config.toml
num_hidden_layers = 20
hidden_size = 128
num_attention_heads = 2
num_key_value_heads = 2
head_dim = 64
intermediate_size = 320
vocab_size = 4096
hidden_act = "swiglu"
norm = "rmsnorm"
norm_place = "pre"
norm_eps = 1e-06
positions = "rope"
rope_theta = 10000.0
rope_fraction = 1.0
qk_norm = false
attn_scale = 0.125
bias = "none"
tie_word_embeddings = false
parallel_block = false
init = "uniform"
init_std_qkv = 0.0498
init_std_o = 0.0
init_std_up = 0.0498
init_std_down = 0.0
optimizer = "adamw"
learning_rate = 0.00183
beta1 = 0.95
beta2 = 0.98
weight_decay = 0.31
lr_head = 0.00407
max_grad_norm = 2.0
warmup_steps = 444
schedule = "wsd"
decay_fraction = 0.661
decay_shape = "linear"
final_lr_fraction = 0.0
batch_tokens = [8192, 16384, 32768]
max_seq_len = 256
doc_mask = true
train_tokens = 107300000
max_steps = 5997
dataset = "wikipedia_en"
Each number is 128 + 24 x the weight over its row's rms, rounded and kept within 0 to 255. Layers, rows and columns count from 0. Numbers have three digits each. The size before them is the row's rms in percent of the matrix's.

# layer 4 MLP gate, 320x128, rms 0.055, rows 305-319, columns 64-127
077:185134133114125159136136128137149090156115177155131136120134147053132155146076120107106145125126131167176175110039153096128112128093128149123121163137142127105139114121156180139129123133134153
151:146090162137109096112144166165126140130110095086138103054118144140125086143120085169165127128179088149142094109165121130114121119136119152159104117115153105116126114139124146130124111131157151
059:094178092143125189081108121133130095175122161123120116143126156120132143125123122114126141148120126117140145215124127155133138183080126146117122151125082133134139119130135098126143138162140112
041:083144129144146152113166163164084224136106124108114126127163141127117136128121126126130153141126118125139152152085159123134126142136115144100118162166176123107105107147145121100120103141123138
055:142135077129133151086052094125125126103138087161067115130142112158115135126125116192129125144106171162124127116160126128111145151137096105139147138082132111144127119113112151152156117122139132
149:126128129119119106147130116096127131126166137111155118181126130118123163134135097095187116140120117170094117123095119172177142117133159137119120091142103115111110100114136166124092100089095105
116:100131128135096109108134106101135182138098117177104102086128128115152168146074129152131136151141134132103101095117128168105137166091124087134117138118100137134160128102154164130135165156128163
149:102146125122120139148121111165167101148131139139105120137097122132098162207139104092081137156083085072106126128153089101156159127121132110133167149189107102100119135116127139131099161091108132
132:127133141167142127101128152123134119111168079144133140158091120121173119099139131141142131093104179139120118104106146120107143156109186132107181140138092151144144132095114182071141109117139085
069:086090139151122127130121104132154082068101048115123110134152143117137130115133136109121130087127093110130151113155142139129154106110106094124123120153114136156136121130088146132152135138136122
158:122131136104143126128166141093073105150143146125133111150118142134106127114129099081086137091143114151088105105140138165163100060119092122124148130123136103097116140123144155082152155103129179
068:117158095101106172120114142131113171099147204141155132116135143131138097145103125092106139142126102135116160171130124097096119159147133134107116119087154135111086121152139122144127122102111140
110:111134067117138117160095093142134108105153144141141156116145138112128139036108131133099130147151093102135155165083108104154116151114127097103129104128148158122105151126115156130113132158148084
139:133087096126136156151127141106183106101137162096140137140137170123119122135112150170132098113114166125171114116143098136136124151146118132088138150099138160171135102114148114152111106158106076
057:158145149158126116110152128134118158168141134111068128127110148125119130113171138096122152103114127128118179184150176125124119117106122137141121130102088127134121135127123145136165115162137146
# layer 4 MLP up, 320x128, rms 0.0539, rows 305-319, columns 64-127
084:108125106105093124108151125119118107108165162137101124110107104128159140112121068113128137126115125134108128114125131174161112181123134126137121105188094146133132084166132106120123134158161148
152:117174124126138153127114136089105109129153150126099135159135128148115170040161171072104099143117143131121126162107141116142102143165137119108162152123133137139123119102108115132129151138118120
052:119179079149140150146151124159112092112124126119112105147105143124116142129103147184115119148136099131141121122155179120119152137133133135099116138101087150150159117110127118149160122141158101
041:209128134138109102172130106131137049094121097106120125130137133127131111099104103147127127144130117127132113053139139123139155084129133098103123124150159119134131106103134079151143122139152109
049:136154158138146097157187123116150108097124076118105123151147116138132114124173121131142144107132139109108139113142128129146163086109114160122113147114091154129136127110121096135140163144152113
148:132121149128112109094147119144118123124102091155102114105120106136162082116094129167072122140132134099163147156147120099114139132136091134141128116121122127147125142139110099118138138150139158
118:111082150145095055126146123095127129116126112161124102122145116064147178148111149111121135138120116096096113120111126171121191175102116099123107109114107133138145130105173162144123140115118163
147:125132124140126145109073117120162133084135116152152145142142144135138129126115159135152083138134161120107156140121157162121098113169116163125101147069135198134183157096134132079126145130127116
130:131121139122123141156120153156140125121113158100123125083168139105120129171131135099091155141132090104145169145140081167160090135135123130119102095163123147140123178078110091148110146132113155
070:116115083129141121137186150104116147156128130101179140119151164103117129090078114119120138131138143174147131150114131128124091169118112136146143129123155139101121144131142150116117107138115153
160:108148108159102125107105126145132145126121080121124145125157109107142140108130151159171122138120125127183143160095107112090172186147184141127094092110122145181146117150130092193106105144136107
075:116109164116129122125136138120158086119128113127149115152127118150131132150119108144132142061132122146117148079163133150119156102138168141142131127107110105121157130114090099113083112142124097
105:163120136124128106121161149117117169165100125134135096144144138112107122182154127158140142123089161103169131116177121175126142108122136152133102121104114088134140118162154080119169092076134123
143:127144147133123069086150136135112142144125081141106115117105078086128146138169110096124152145116085124102148115092127138150145108106149126160108096174143132113119144139111127113142136097151155
061:102133138083162099131142112134149068142121119127150108119136083130137101141101086149147119148139089104123132103202104111131147102165125115154152128133157114113141087124136103136103139119138127
# layer 4 MLP down (transposed), 320x128, rms 0.0505, rows 305-319, columns 64-127
080:142145115109119114119113094109106077116190122080070153111103136165127126118188125098147138105095135129086098118111095178130125134133150151119115132140119144136149088159113128128146112175152123
137:146087125108123137147126164168127107123113115106130132024103124150113058145124122151157129118169102119113121134164128120102122122110099141128112120134144095092122116160164136157116120121158151
054:099138121141103121105122139140147117110107126131118078108164118137112112124084148165127105159070113103140130135149155126117127119136129166087088082127102105135157157105126109109186101096155118
033:138129151154117118118089097103122079122135107123150138162112124143119155149123125113120142152147144087141107108132132145104173120185166121153127097113116115128133121085099080146138167122137127
050:152123102100077090174131157169148139132112089084105142105107136161137136122156106099132109112125100138106156169121135102160169131123108147104163119166120113120106145136134110134132134130130101
141:137130136135194173125151119169130121146075104132118147086126132162156084132128142161095128141135139093154131135151145095104107146127094114136116161120142128140148130148095116134182152174156137
128:188103157109144096130135124138145140138143108158122103135129112072128122121111150115113133126123128102143125147110117135130176152135139127143100135138134155118137136160155125157114103091118137
152:145135154115208157100089098117147148089135134161162144118113124139095122132114134127150098146103116133122140130135128127121110106113105121116124169099127147160149117082128133130101124143087109
133:158129121143200148137122105159126148108175168139092149069132115144112102124099155099108125172105097124114102104134130111143162135115134148119154153176159138151125118179121119127105123177151103
064:088130137150114173124115123125153133121139091150119138177106136105136125160148128109125119112132113135151109149146158113135132136134116099121097079102138135137112129125131107123156149117134113
149:131132117142123191147111118153146146102107111129113150103150121165147140134124126140170153131137130094165144145115132124105132163143147142132116144111129139150139113131122110167131144154135111
070:160157133121126097113138179102139102122113113114096109140128121149121156102137144143124117125127128119146149157105104128145148088117129075147118163118147183112174114156120113176100131117142133
113:129089116112128178135149137121138138165100108106115092128130112169123124163128132126150120116106170122146154145150145116108132097119126132148130155143100105108125102146133102119160130118120135
132:098159149109141180112136089137130133116125154117118159111127149199110101112135125134127131120135128112125112161129138131131130131119109123111124139091163134126102113111172141175129131170112139
057:101119160138098183112134141097113115120147129118143143109123114140167122170124103171136131113165146136134137158134125110126109129162113124162143162127152137105102127157174102140113165150139108